python train.py --num_hidden_layers=8 --hidden_size=384 --num_attention_heads=6 --num_key_value_heads=2 --head_dim=64 --intermediate_size=1024 --vocab_size=2048 --hidden_act="swiglu" --norm="rmsnorm" --norm_place="pre" --norm_eps=1e-05 --positions="rope" --rope_theta=31100.0 --rope_fraction=1.0 --qk_norm=false --attn_scale=0.125 --bias="qkv" --tie_word_embeddings=false --parallel_block=false --init="uniform" --init_std_qkv=0.0279 --init_std_o=0.0 --init_std_up=0.0279 --init_std_down=0.0 --optimizer="soap_variant" --learning_rate=0.00447 --beta1=0.95 --beta2=0.95 --weight_decay=0.1 --lr_head=0.00715 --warmup_steps=200 --schedule="wsd" --decay_fraction=0.835 --decay_shape="linear" --final_lr_fraction=0.05 --batch_tokens=131072 --max_seq_len=2048 --doc_mask=false --train_tokens=361700000 --max_steps=2760 --dataset="wikipedia_en"
Each number is 200 + 30 x the weight over its row's rms, rounded and kept within 0 to 999. Layers, rows and columns count from 0. The size before them is the row's rms in percent of the matrix's.

# layer 5 MLP down, 384x1024, rms 0.12, rows 218-272, columns 384-511
101,188,208,191,211,187,242,155,192,187,204,168,180,197,224,196,230,226,190,185,245,204,211,212,178,272,248,201,220,154,173,183,205,167,184,181,191,210,186,155,246,245,265,203,229,206,203,217,178,237,130,211,183,171,157,186,219,128,112,225,190,153,187,191,155,173,204,211,157,222,252,225,144,208,141,210,244,211,166,205,203,204,208,212,187,202,170,200,248,196,157,203,168,198,208,268,222,223,229,200,179,138,197,238,185,225,189,207,193,210,219,182,162,215,204,208,277,218,170,201,193,244,210,272,201,196,210,189,128
100,195,146,222,223,168,163,189,183,206,214,226,201,173,200,169,198,182,252,179,175,221,212,179,234,218,221,192,222,231,139,221,216,193,163,174,179,211,193,195,226,186,226,157,192,227,238,165,174,141,218,201,145,160,198,210,217,198,199,166,189,226,283,206,261,183,197,211,238,214,207,188,231,230,193,212,251,200,235,171,222,180,143,202,269,167,215,195,208,251,225,193,155,179,196,166,202,203,182,217,184,181,254,240,201,231,170,206,204,190,209,198,228,214,213,241,254,241,200,193,169,222,155,187,273,218,212,175,181
100,191,164,248,218,125,168,210,201,196,146,237,164,218,172,245,214,180,183,183,175,143,184,191,222,227,217,235,165,202,206,214,234,197,176,221,216,198,218,193,141,212,147,207,217,224,217,170,194,185,176,208,169,175,209,175,176,134,182,239,180,174,169,255,204,206,200,212,232,260,207,192,214,213,167,188,197,260,166,183,179,160,171,218,264,211,222,209,217,245,169,210,184,180,196,205,192,165,216,179,166,166,273,196,184,200,219,206,221,211,212,222,205,154,181,187,181,172,179,235,197,236,198,218,223,162,200,205,196
098,179,217,195,237,175,197,156,193,222,197,211,216,174,197,168,197,176,232,206,204,227,211,274,201,230,152,189,236,236,219,197,179,240,205,189,188,163,232,193,158,190,253,235,250,188,215,151,191,187,222,209,219,230,203,144,225,176,236,189,191,138,229,217,155,181,144,218,185,218,153,211,189,173,225,165,213,173,197,197,265,210,206,226,168,199,227,227,209,196,226,245,245,222,213,191,247,170,193,192,189,180,267,201,133,206,190,204,157,220,187,202,197,191,238,236,212,201,162,220,153,198,197,173,263,253,212,210,228
098,209,198,219,220,236,195,247,191,201,185,194,218,225,235,235,209,220,176,216,213,208,212,223,255,231,171,171,206,204,215,214,248,231,166,208,180,145,218,244,195,184,187,215,189,201,116,253,205,213,169,213,199,195,184,193,211,139,207,224,184,200,183,182,210,189,173,167,238,186,179,224,186,197,242,180,240,211,186,236,171,184,234,177,218,255,180,198,204,248,189,153,200,178,167,159,147,222,161,228,229,258,191,224,177,210,220,223,177,127,185,112,248,169,205,214,146,196,145,159,184,238,251,212,241,210,150,220,141
098,221,198,201,202,243,179,209,196,171,215,174,178,206,173,205,186,197,237,213,215,197,270,224,182,219,150,213,242,208,207,200,246,214,177,176,211,167,207,247,210,168,211,225,186,224,207,230,139,163,140,237,232,152,182,241,192,183,212,159,187,172,267,169,231,221,246,214,225,207,189,189,206,167,262,192,182,266,225,179,178,218,187,224,148,191,238,222,248,182,186,215,233,273,157,283,153,249,226,155,178,201,199,223,207,196,167,216,176,166,204,205,235,208,210,236,212,181,178,240,205,150,175,152,205,188,163,206,209
097,245,182,148,208,165,191,214,216,189,188,181,170,240,224,181,154,189,184,213,238,218,201,205,178,246,179,182,206,236,193,115,211,243,214,196,197,197,199,156,169,209,188,202,179,232,227,251,160,217,226,188,195,221,185,222,188,252,175,165,196,201,217,184,214,185,203,265,214,266,179,183,182,229,176,196,148,184,161,197,216,185,223,180,186,153,234,179,220,213,252,149,166,247,235,215,152,213,202,215,189,248,152,154,193,144,144,239,205,234,203,179,180,201,258,225,221,262,223,161,260,172,167,221,167,190,209,209,272
100,229,173,213,160,146,187,177,197,181,204,181,125,231,176,240,149,196,244,204,174,201,175,192,225,273,236,218,227,247,258,200,184,278,235,223,210,180,218,194,170,200,213,212,134,213,170,141,191,253,158,199,188,205,228,170,188,182,207,186,210,193,156,213,234,205,171,191,286,229,184,192,182,220,185,204,223,194,210,195,235,195,203,171,207,258,172,222,244,181,177,153,215,227,219,159,182,184,201,217,183,245,202,213,151,214,199,261,201,256,204,149,201,253,160,226,221,237,254,221,171,214,175,141,236,180,215,184,191
102,194,175,201,194,227,195,142,211,247,211,159,240,208,260,246,230,183,242,231,167,196,219,175,204,152,197,177,169,208,228,262,182,203,240,182,202,200,206,175,193,167,159,246,235,200,231,212,200,245,192,184,229,227,178,228,143,180,138,218,238,167,209,201,170,161,152,154,162,188,171,161,197,162,244,195,243,206,176,190,208,174,229,217,209,161,198,199,188,221,114,189,210,218,195,183,217,183,226,203,201,258,223,229,204,198,240,191,159,187,208,176,266,214,285,169,212,239,179,189,216,244,158,202,241,194,175,239,250
097,255,169,181,185,185,196,225,233,224,222,175,193,237,237,228,202,219,187,192,193,271,192,201,166,212,191,179,172,194,221,188,217,216,234,178,213,216,212,228,220,256,283,186,210,207,232,181,230,195,142,172,163,162,171,265,169,184,143,172,188,194,257,195,177,206,182,177,194,212,248,165,143,169,196,194,215,233,243,213,223,214,254,188,179,193,232,163,170,229,218,223,200,218,234,178,209,177,204,188,205,194,163,195,194,212,166,190,171,171,198,203,177,192,233,214,208,167,216,221,271,274,165,167,231,224,221,219,169
098,175,176,192,222,165,196,223,234,200,211,202,230,224,176,194,161,224,241,197,179,214,196,236,194,190,203,171,170,128,193,195,221,171,183,194,239,201,191,224,204,187,188,234,182,177,183,169,180,237,164,157,189,219,210,169,207,193,230,154,173,198,215,134,167,208,220,174,173,150,199,224,208,198,183,243,219,218,222,203,234,203,221,194,178,147,149,258,191,241,198,192,205,189,192,221,184,209,206,224,186,181,240,244,196,236,216,220,199,173,184,196,199,221,232,212,245,206,234,211,186,196,223,216,177,246,184,166,186
101,231,215,207,209,195,169,202,215,142,184,185,247,116,258,170,198,254,209,216,170,185,180,208,173,235,193,247,175,243,234,188,242,163,203,199,220,204,188,155,198,212,216,186,188,230,193,230,218,115,176,153,221,178,184,224,212,220,256,199,164,178,225,143,214,222,192,245,178,202,231,178,191,157,208,165,237,204,170,189,224,204,179,183,184,214,157,188,183,209,223,210,222,199,215,220,176,178,181,173,204,244,234,268,220,200,226,130,218,182,248,248,172,216,251,246,222,222,223,194,217,197,247,221,193,157,212,193,225
097,219,195,232,154,210,183,184,253,227,196,100,257,162,152,194,169,202,185,196,239,176,215,239,212,225,168,177,213,205,271,213,167,194,240,158,188,171,191,189,217,224,174,139,235,171,236,191,200,201,203,213,171,161,215,236,199,229,161,212,168,145,189,236,193,193,168,254,156,244,205,168,234,230,231,184,235,221,189,196,162,213,230,228,185,210,207,215,155,188,161,229,186,178,236,201,194,221,202,200,220,237,158,204,215,245,197,196,220,155,199,189,209,197,219,224,195,199,220,212,176,188,168,217,239,223,188,225,174
098,196,233,279,206,162,150,191,261,193,185,180,208,205,196,155,226,253,130,209,217,213,187,149,155,193,219,210,125,161,167,196,137,189,174,177,185,200,182,230,167,253,202,204,156,214,213,171,189,142,178,208,202,188,184,202,201,221,218,209,191,173,255,212,166,153,192,241,207,255,208,248,239,242,200,220,191,243,216,179,152,156,202,260,220,203,229,191,187,211,150,215,234,177,242,234,182,167,163,205,195,211,156,203,224,227,240,221,197,251,221,212,183,271,249,186,190,215,185,237,292,213,188,214,182,169,218,227,197
100,191,154,190,172,178,154,211,243,223,214,236,219,249,224,177,242,246,224,194,182,210,178,160,230,241,271,143,162,241,200,201,227,181,210,165,219,213,151,183,206,152,157,195,200,196,165,194,195,174,280,144,237,202,147,191,222,176,214,167,180,190,212,173,263,185,249,225,213,207,224,177,187,225,189,249,240,218,195,186,162,210,189,227,225,237,194,236,220,254,170,202,138,191,204,196,148,205,227,187,207,146,222,210,220,212,205,224,162,156,234,248,171,200,239,213,194,181,241,205,195,189,212,150,202,146,188,162,164
095,198,266,160,197,225,194,204,263,314,196,203,235,187,196,257,185,243,142,178,196,207,235,140,230,209,221,169,193,174,180,205,220,183,255,160,218,182,215,199,104,158,233,238,208,176,190,162,215,179,201,235,179,190,187,237,255,199,184,169,165,254,198,200,200,189,205,218,261,214,241,276,216,210,196,144,179,191,188,182,189,227,185,201,187,187,245,202,188,213,196,221,163,153,209,180,210,181,243,166,218,216,267,181,168,219,225,173,196,160,222,156,274,200,174,195,205,194,178,201,233,241,195,172,176,247,199,266,207
101,184,228,193,171,198,208,220,174,199,177,209,257,218,255,216,223,204,194,160,187,232,190,194,215,170,183,224,219,196,219,202,224,162,243,177,198,206,154,228,166,180,197,201,223,192,220,219,224,178,192,201,235,223,209,269,218,255,209,157,204,194,251,180,243,191,201,213,191,185,164,218,149,215,274,174,213,236,215,197,173,178,231,217,228,242,204,149,229,172,163,202,200,202,143,191,216,249,225,196,153,159,177,164,255,210,169,197,246,191,207,151,192,250,196,216,193,208,81,268,186,175,209,188,165,180,205,155,173
101,150,161,280,164,240,202,227,238,211,203,227,213,192,233,261,205,226,200,172,209,223,201,182,216,166,175,203,197,210,211,250,257,204,181,192,156,179,143,187,164,199,215,167,161,155,190,219,186,204,216,181,183,210,217,176,200,223,196,258,162,195,199,186,187,190,182,152,197,170,232,203,173,194,237,155,240,249,237,147,185,221,162,223,187,226,214,208,180,214,173,183,225,184,181,161,183,176,203,170,230,190,170,207,172,213,210,233,181,225,226,240,190,206,226,222,203,200,212,170,194,168,211,234,163,236,213,248,201
097,169,176,166,174,142,203,156,188,248,178,160,202,198,219,158,196,203,179,234,218,194,209,206,197,195,195,238,176,198,223,213,266,209,197,207,170,179,137,222,190,178,217,185,146,204,231,223,194,178,150,193,221,190,217,218,186,220,192,166,186,218,193,188,205,216,153,219,225,220,205,221,234,222,198,199,184,195,227,187,179,223,216,243,193,140,162,215,162,188,183,137,234,184,148,175,211,203,199,200,209,196,192,189,230,187,167,233,207,227,222,219,225,206,292,230,265,232,218,171,203,170,243,181,156,221,250,205,262
098,226,162,228,192,155,170,178,204,204,161,252,156,196,120,230,198,153,174,191,253,227,223,157,196,168,239,195,168,242,204,245,190,226,237,179,163,209,144,199,218,202,224,173,196,204,228,188,203,194,239,189,241,208,195,207,175,207,184,228,223,213,192,179,206,213,177,199,196,227,145,189,234,172,187,175,155,234,203,183,172,175,205,228,161,171,249,179,159,189,225,181,250,204,186,190,211,191,187,180,190,166,162,180,211,171,179,182,226,237,186,156,181,200,194,171,157,213,252,215,151,145,193,228,232,243,259,216,165
096,209,161,219,198,186,179,210,184,205,223,224,179,169,198,272,211,158,193,214,183,169,206,195,210,229,200,188,165,192,194,209,229,202,189,205,145,196,230,220,217,200,193,224,194,191,188,206,164,166,174,246,201,214,254,176,119,199,146,201,205,167,273,195,219,208,275,158,178,194,202,231,194,182,190,199,186,194,206,223,267,219,155,135,209,189,196,240,191,169,171,197,179,178,183,128,246,209,224,168,209,234,199,200,204,134,257,221,206,218,219,205,206,224,193,207,187,187,197,203,254,181,210,199,200,260,222,153,207
099,210,219,165,185,166,176,186,248,208,200,175,292,215,166,202,184,172,239,174,179,155,235,163,174,165,208,220,188,193,196,196,211,198,159,215,230,222,192,156,229,198,195,183,155,204,102,162,211,198,168,196,214,208,174,187,197,193,275,160,151,142,195,189,216,164,240,220,191,147,205,219,226,213,190,255,187,195,252,173,219,237,221,267,188,179,219,220,257,185,190,172,188,222,206,201,208,163,146,221,204,202,199,208,172,167,236,222,176,180,159,185,209,178,164,226,215,159,151,251,119,224,214,167,211,180,170,177,186
120,150,204,225,201,235,167,217,189,165,229,170,256,228,273,172,206,219,145,186,174,212,197,202,176,205,255,209,223,164,183,201,148,193,214,199,136,177,156,216,177,225,255,179,216,154,211,192,143,246,199,215,188,165,207,154,235,262,225,197,188,289,167,233,208,208,245,228,215,121,197,229,178,182,175,139,237,208,239,149,216,224,153,201,173,142,180,194,204,210,201,181,241,205,205,228,197,204,205,102,176,213,252,259,217,231,210,177,213,216,155,223,193,217,203,192,204,211,209,173,177,213,232,198,171,245,262,241,226
101,192,161,159,223,202,205,172,208,191,200,174,193,198,201,177,173,216,185,233,224,178,261,282,193,201,242,228,204,197,204,186,195,175,208,218,150,188,209,184,218,257,201,193,227,180,212,206,189,139,162,193,208,213,156,249,155,231,176,209,244,195,223,219,222,199,210,222,223,219,289,164,205,235,217,274,186,232,173,244,199,173,223,204,205,219,212,191,222,150,206,182,173,193,220,173,171,152,152,224,189,227,198,174,246,198,188,235,210,210,180,193,190,176,246,218,216,215,233,130,213,201,215,155,116,145,205,202,223
102,158,249,174,161,164,142,216,208,183,221,219,180,133,228,154,261,210,222,196,188,170,267,182,162,163,198,186,191,170,229,174,197,178,222,226,146,167,216,190,209,219,206,209,153,222,195,145,184,168,211,227,184,137,211,195,166,226,243,229,215,211,183,143,245,240,237,140,214,211,149,152,191,210,143,244,189,217,177,193,188,237,190,237,176,186,224,166,186,173,171,220,148,178,193,177,201,203,195,221,216,189,226,221,164,223,175,243,210,204,191,193,186,226,244,203,137,246,251,222,144,247,222,165,227,179,212,229,175
101,213,166,183,222,248,219,200,204,213,165,177,187,161,231,213,157,190,184,207,209,156,207,226,167,113,183,199,256,182,236,182,166,173,195,209,206,255,251,216,226,185,218,178,214,227,260,170,168,147,206,216,168,154,182,171,186,252,236,187,223,243,290,187,175,240,183,222,203,240,155,151,269,219,204,261,142,199,176,210,171,231,213,228,221,187,218,160,169,203,195,167,138,237,217,184,220,173,160,170,197,237,200,171,239,164,152,182,177,225,187,229,198,227,219,224,146,210,241,240,186,190,112,182,256,173,225,225,167
100,173,156,236,213,212,182,230,239,221,244,134,205,241,210,191,212,245,134,204,220,170,281,202,218,258,185,174,207,189,150,192,184,197,210,207,223,213,181,207,173,198,233,240,251,156,212,244,197,200,248,166,186,203,188,112,180,196,196,224,156,203,173,172,223,226,171,168,219,166,172,253,222,193,154,254,203,159,191,174,176,231,159,219,204,239,235,196,228,241,210,245,209,280,176,142,188,148,234,200,235,207,217,234,208,185,224,237,179,179,153,217,244,126,206,168,243,151,234,223,191,205,176,209,203,193,222,188,239
098,200,184,180,264,159,235,191,202,216,161,176,174,225,220,151,177,189,204,208,183,137,257,214,195,171,192,167,172,162,207,227,190,241,237,183,234,189,208,171,255,241,194,233,163,232,171,222,220,164,168,192,183,197,143,182,172,184,237,218,201,233,192,178,216,217,172,217,171,211,179,177,181,202,218,218,185,225,247,208,190,186,165,232,176,236,156,196,165,230,221,219,190,212,163,212,191,190,181,215,216,166,207,199,184,172,150,187,179,224,227,120,207,221,182,221,224,246,195,230,177,176,215,224,172,189,122,188,222
100,187,191,196,225,180,212,170,124,181,189,157,217,223,186,188,179,222,171,229,203,204,164,150,234,206,223,184,209,146,152,174,168,168,204,210,232,204,134,112,164,220,256,164,178,177,151,200,176,246,217,186,166,221,190,213,180,193,228,231,224,183,275,228,230,130,167,201,182,247,241,190,94,218,169,181,199,160,184,198,167,211,200,237,260,190,176,192,220,198,215,144,170,220,221,229,156,181,204,235,200,176,201,273,225,216,212,224,237,282,163,209,183,246,191,227,219,202,233,183,240,158,183,183,177,150,164,222,265
098,208,227,221,165,214,235,237,199,214,238,246,191,228,214,239,162,223,191,204,190,194,204,186,216,175,218,199,135,217,175,168,185,183,188,187,166,193,160,176,174,200,214,161,158,227,199,228,272,219,212,211,135,223,230,185,255,226,216,198,192,181,192,233,214,188,156,171,246,125,240,159,250,179,158,168,214,189,148,202,210,169,186,192,215,155,185,199,176,174,193,134,183,135,230,215,166,188,164,196,208,215,201,192,249,239,222,281,210,172,223,172,225,215,252,227,222,189,220,224,183,183,228,198,132,195,158,138,168
104,216,230,199,226,225,243,225,196,250,205,187,149,241,237,183,192,245,260,201,210,201,236,235,162,192,187,186,182,206,201,221,223,203,300,140,204,228,170,173,194,205,211,171,159,199,269,153,175,236,239,169,185,171,175,247,184,217,182,262,192,200,269,192,199,190,179,244,211,179,179,149,223,195,166,196,196,219,231,205,181,193,237,221,183,221,210,149,213,206,240,231,194,207,199,177,203,228,190,183,194,175,193,236,238,163,187,217,256,195,183,179,175,199,139,148,186,180,192,180,145,249,190,194,164,193,217,159,207
103,195,218,187,210,246,158,197,195,213,185,161,200,157,228,173,205,191,217,245,201,221,187,171,211,198,205,172,195,239,284,184,229,198,200,215,194,238,191,234,226,174,262,167,212,157,184,157,221,231,202,190,232,193,257,175,173,214,212,183,175,170,252,246,189,176,241,175,210,193,223,233,170,242,209,211,209,187,216,213,196,167,185,219,212,227,210,285,193,209,216,213,224,241,173,226,213,228,222,192,202,200,173,169,218,255,220,131,235,281,248,204,197,192,230,230,221,194,124,181,199,211,210,206,208,176,165,209,238
097,238,184,206,242,208,137,204,190,196,218,261,211,190,215,282,233,190,208,203,232,158,166,181,183,204,199,191,208,196,215,254,208,152,197,207,161,228,157,197,258,165,199,220,265,205,190,197,178,197,192,149,265,183,217,186,191,237,186,126,284,145,248,200,145,227,146,245,228,236,237,207,182,165,197,251,200,174,183,218,172,189,176,250,142,184,171,198,160,230,160,197,238,204,227,207,170,135,240,190,208,184,162,195,211,203,198,165,229,196,171,211,245,217,246,209,204,162,123,180,218,233,196,218,210,231,201,190,253
100,169,250,199,144,210,146,151,193,193,217,179,192,206,215,218,182,220,220,145,145,217,196,253,176,177,194,212,202,206,182,198,189,200,183,153,187,129,180,132,205,217,199,178,200,247,207,245,235,195,231,207,161,173,192,172,202,208,241,221,186,152,236,132,198,245,259,265,272,233,176,176,219,226,203,224,144,189,177,218,201,196,177,198,191,161,217,203,191,167,258,242,228,80,173,166,216,179,183,216,192,151,175,188,215,229,212,209,212,247,184,178,224,191,192,195,231,141,236,237,177,211,173,259,190,182,227,205,179
097,107,163,206,213,199,210,203,226,244,242,202,169,233,178,176,195,232,151,215,218,195,185,181,226,228,181,201,208,195,162,226,225,207,167,195,192,217,232,248,205,250,261,230,160,216,200,172,255,204,194,201,181,220,157,197,201,156,158,167,224,192,228,259,203,187,231,186,218,222,215,208,168,188,204,124,154,205,194,203,215,203,192,171,170,281,184,184,184,220,96,206,227,187,203,207,221,225,206,192,226,262,238,229,209,225,200,204,215,171,270,192,246,165,200,241,182,260,209,182,211,247,222,212,168,149,141,215,143
097,150,164,175,198,196,204,217,201,206,208,179,239,218,192,209,195,195,232,195,166,206,219,205,176,214,186,236,210,204,217,185,194,214,160,221,192,159,174,244,148,248,242,180,190,236,204,176,200,225,199,206,227,163,192,197,163,218,220,256,168,238,203,187,229,175,202,160,200,194,203,244,219,213,147,205,198,135,212,143,189,215,279,233,200,179,238,172,181,195,201,139,208,187,187,131,235,245,222,182,168,210,231,172,176,193,196,163,242,266,203,240,226,179,175,230,144,196,181,137,189,220,169,163,246,152,215,161,159
097,255,191,163,180,188,195,218,237,169,224,171,239,205,221,183,189,155,231,181,227,215,202,221,200,172,189,253,279,196,161,219,259,194,176,258,253,236,236,214,185,183,203,180,235,235,141,147,229,202,168,248,192,202,134,215,230,239,149,178,221,228,208,257,172,239,203,215,204,153,204,246,215,162,191,246,195,210,219,116,211,272,215,220,186,216,196,180,193,223,221,242,239,217,206,195,215,184,155,207,206,185,207,211,180,213,150,196,239,187,222,194,219,171,210,173,209,158,201,207,191,192,225,206,181,190,158,206,231
096,203,256,173,239,183,153,203,232,234,218,216,169,140,185,223,200,282,202,258,203,184,220,228,204,135,155,181,244,213,254,206,192,217,194,233,193,210,198,201,188,163,200,188,135,145,262,221,244,188,193,211,205,233,161,207,194,174,164,175,158,130,180,254,168,203,230,215,196,213,150,229,142,151,269,240,233,263,214,222,177,182,230,188,183,173,192,208,226,219,220,193,177,238,205,183,202,200,166,220,139,229,235,169,304,200,197,171,189,255,229,175,134,246,228,165,180,227,226,175,182,208,227,134,166,234,224,211,198
101,204,210,207,237,185,185,188,199,234,204,215,236,191,195,151,231,147,235,170,169,180,246,179,251,241,186,219,217,170,191,181,200,217,158,201,223,182,237,162,245,210,176,241,197,187,264,194,202,238,213,216,211,258,246,162,187,228,154,190,209,186,233,173,216,147,239,226,157,201,243,164,159,196,213,168,197,211,229,156,225,157,220,180,230,159,231,180,203,209,250,182,235,191,202,192,212,189,199,223,217,227,150,193,236,184,154,171,274,231,172,196,192,222,202,235,172,182,172,175,199,232,190,209,184,159,169,213,194
101,164,233,214,189,211,217,195,168,219,189,170,201,200,222,219,142,196,208,195,201,266,210,186,230,159,247,168,171,246,154,212,191,182,243,204,222,170,226,220,237,192,187,210,230,209,162,208,173,216,188,262,204,222,173,224,190,171,158,233,217,222,194,161,236,215,185,184,182,203,227,153,275,217,223,221,185,205,212,142,197,224,180,212,212,196,186,190,202,200,176,207,210,185,180,230,144,138,173,237,197,239,162,260,202,218,196,182,185,237,227,156,194,207,149,244,199,181,166,199,229,204,213,237,173,124,228,242,186
099,255,220,238,199,212,200,206,193,198,152,216,247,215,185,197,217,215,218,197,164,177,235,160,272,169,221,236,156,183,210,191,202,222,197,172,192,214,238,234,220,170,239,200,209,218,161,221,165,201,274,193,224,252,210,242,224,181,154,163,215,165,191,159,203,180,203,221,191,121,275,178,195,223,238,208,189,199,191,170,180,218,235,185,167,192,201,289,163,205,131,251,202,177,226,170,217,228,168,218,157,175,256,193,174,269,203,201,209,218,187,201,210,246,271,233,210,136,122,204,231,180,223,217,212,238,193,185,220
099,223,159,267,225,167,259,148,189,191,181,215,213,220,184,168,189,222,215,233,125,147,204,181,255,227,211,201,242,184,163,247,227,163,187,213,177,211,149,226,158,199,218,222,210,178,170,253,144,191,216,167,154,173,132,213,236,202,208,215,206,196,183,224,184,251,218,203,174,209,273,281,211,141,239,256,215,196,188,216,198,177,178,220,186,186,181,218,120,191,182,208,182,211,127,101,252,225,219,182,202,155,221,186,213,142,190,194,236,216,216,179,190,232,218,175,187,172,297,153,178,228,179,202,231,212,219,171,163
099,205,231,229,210,143,200,187,191,225,209,218,214,176,181,274,194,193,186,216,210,176,230,188,185,240,225,196,222,232,204,145,261,184,230,204,233,188,169,198,190,250,183,212,218,190,215,196,127,164,209,202,182,204,199,211,178,179,224,198,151,177,191,230,279,188,168,165,209,209,182,213,159,239,208,214,185,190,232,260,228,207,150,254,118,190,173,219,211,195,206,164,213,279,203,159,145,239,220,185,177,193,206,235,195,155,136,167,208,249,200,175,214,241,203,222,226,211,199,155,232,182,205,238,218,189,179,194,202
097,155,194,215,187,213,179,164,218,168,173,220,196,247,161,216,159,194,196,202,147,256,222,175,222,193,180,232,227,224,222,172,214,179,223,212,169,168,165,182,201,259,214,223,205,178,227,214,178,228,191,167,160,181,244,216,180,214,214,196,184,218,152,185,207,204,247,211,164,203,163,233,140,235,187,187,196,218,211,178,199,177,214,168,202,176,217,168,221,159,208,131,166,157,217,153,223,217,208,175,196,242,168,220,171,171,211,186,187,110,162,156,153,174,150,158,188,186,111,202,234,129,232,230,162,192,195,175,226
092,196,183,169,194,231,180,216,211,142,146,199,212,281,236,176,233,215,193,194,168,167,158,185,230,187,229,220,223,232,210,252,240,215,231,165,200,201,215,230,238,161,147,238,210,207,213,213,215,188,181,215,200,211,212,183,183,191,166,250,160,197,166,187,241,196,216,199,211,160,197,209,270,153,166,240,221,140,189,270,205,179,173,178,160,178,187,198,247,253,218,160,193,223,132,214,259,183,171,256,243,204,259,134,218,166,181,207,200,260,218,227,191,204,220,176,218,182,244,211,194,200,207,201,197,184,223,212,155
100,168,193,163,167,219,163,209,190,246,257,242,223,214,191,181,175,197,213,140,208,180,202,161,204,202,193,210,212,229,198,237,221,216,180,244,245,160,133,203,228,204,247,192,187,211,211,197,210,162,193,163,187,211,209,180,194,167,225,218,165,204,184,208,245,221,244,163,204,228,172,215,184,191,148,250,245,214,253,193,215,173,225,254,251,180,171,203,198,176,220,182,170,215,176,158,225,220,254,224,176,150,272,216,151,134,195,207,109,192,232,188,141,195,171,207,183,171,169,210,221,230,234,170,200,217,188,206,169
099,207,160,235,205,174,173,212,192,270,164,174,218,248,204,194,188,222,199,226,174,181,155,204,160,242,172,193,170,190,176,260,179,218,260,204,133,202,176,245,212,234,218,212,267,224,200,166,182,197,221,132,141,151,204,219,199,199,169,184,200,220,221,216,219,239,162,209,241,243,259,199,198,159,239,185,187,237,191,195,181,196,214,135,213,180,171,218,180,183,247,199,174,186,191,219,170,213,230,183,206,189,194,155,199,210,216,221,187,185,192,231,210,223,243,139,189,207,218,268,215,213,174,178,217,195,208,180,219
098,177,188,243,208,222,203,185,181,171,231,171,194,224,230,242,188,181,199,196,159,193,175,195,168,207,197,195,149,217,211,206,178,175,213,273,190,179,182,192,204,200,185,204,215,188,196,129,182,245,197,180,184,168,162,215,183,216,226,163,246,209,159,177,162,175,204,203,243,229,204,207,246,157,172,239,186,168,217,244,270,186,220,232,213,254,211,195,244,194,237,168,178,210,205,237,146,243,188,226,210,215,223,182,219,200,237,167,183,214,193,299,250,210,205,193,214,186,222,225,199,159,157,213,185,178,167,216,180
096,199,258,206,254,259,205,218,204,164,213,242,154,152,203,167,157,185,158,164,218,174,189,175,199,188,206,214,229,247,207,173,201,239,205,173,194,199,176,175,271,177,117,181,233,220,194,214,216,188,210,192,173,141,238,186,187,245,219,223,220,180,154,176,268,238,222,180,150,234,176,226,223,268,179,161,182,234,178,211,185,194,185,201,171,242,151,166,181,190,246,230,211,257,220,208,215,151,142,262,221,191,165,201,244,213,157,253,215,260,166,209,245,116,200,201,163,119,195,215,201,175,250,171,194,243,235,195,246
099,179,175,207,201,132,238,210,221,211,195,184,215,165,208,253,187,201,168,163,202,183,179,238,240,204,226,202,242,148,213,187,166,234,177,251,235,205,177,232,260,224,199,175,203,260,207,146,187,217,206,221,212,230,222,202,184,173,192,180,192,194,150,239,207,251,164,168,233,197,199,234,154,140,261,143,246,161,160,236,203,199,156,226,235,170,178,172,182,210,201,239,183,226,236,217,292,201,156,244,173,244,192,197,169,153,163,290,207,190,223,152,220,200,212,191,203,209,274,227,178,213,202,219,177,208,282,178,149
098,218,193,180,199,216,248,204,158,220,179,161,185,171,214,259,225,220,205,207,169,121,163,280,146,192,213,224,137,204,253,172,164,196,230,188,176,195,208,241,196,184,195,212,171,178,230,230,155,178,231,219,199,230,233,246,170,213,238,190,155,232,191,194,282,203,196,241,236,203,208,184,178,272,249,194,196,200,159,246,197,203,207,189,197,198,180,184,160,230,187,276,154,231,149,172,239,224,166,195,161,268,202,202,208,198,174,229,192,143,198,207,221,272,204,222,226,215,179,229,206,179,138,213,187,201,155,131,235
100,193,195,160,184,165,266,166,186,211,199,189,188,208,186,241,190,186,231,185,185,198,199,175,169,188,236,204,196,201,216,185,202,223,188,123,214,169,198,223,206,190,194,229,132,164,235,254,246,217,185,252,227,244,173,223,256,215,171,192,183,229,190,201,132,225,231,228,235,183,193,224,197,193,221,182,237,152,225,224,155,229,204,220,251,170,197,204,220,165,140,220,217,163,169,196,197,208,164,163,215,138,189,216,211,226,144,196,199,222,228,186,236,151,176,213,208,231,173,201,214,215,251,233,228,242,141,209,185
102,206,165,207,186,200,210,242,209,171,241,214,188,182,181,145,198,255,196,181,141,167,217,159,201,206,223,200,209,204,224,191,242,173,232,217,181,233,227,183,295,174,237,231,188,208,225,235,191,199,191,158,188,200,226,142,183,224,189,220,213,171,173,173,193,186,216,142,252,181,188,195,167,216,196,139,204,252,187,194,179,235,214,159,217,175,201,201,213,215,249,198,180,173,196,214,222,191,194,254,180,238,217,184,210,194,231,206,217,220,167,178,239,183,171,234,154,160,168,175,183,216,185,266,158,188,189,172,252
094,247,178,210,166,182,187,198,171,158,217,248,198,187,179,217,131,159,197,223,214,192,188,211,194,155,187,234,195,156,201,210,186,181,245,188,194,240,212,179,161,227,197,175,210,228,147,193,173,242,197,247,230,190,219,190,232,237,233,218,203,217,174,183,188,195,127,158,178,155,234,129,204,182,230,167,245,175,177,243,196,220,204,222,159,191,203,169,165,191,198,231,184,257,179,165,214,157,217,180,225,184,182,190,183,246,182,207,229,216,195,249,199,220,189,211,182,181,208,166,205,178,142,224,185,181,297,216,161
097,196,212,178,213,222,202,216,195,157,242,237,267,122,225,209,194,219,247,182,215,192,168,167,166,180,240,202,189,203,239,177,180,172,182,189,260,216,192,198,194,200,173,226,212,214,195,218,182,231,153,232,160,195,200,243,155,170,213,195,149,171,150,208,184,211,231,133,212,257,182,212,170,129,219,217,175,237,163,217,196,222,214,229,201,225,214,159,232,247,227,249,182,165,239,220,196,168,251,223,232,155,245,164,180,225,207,143,167,244,240,219,204,196,178,208,185,159,235,227,162,226,242,217,236,216,206,178,196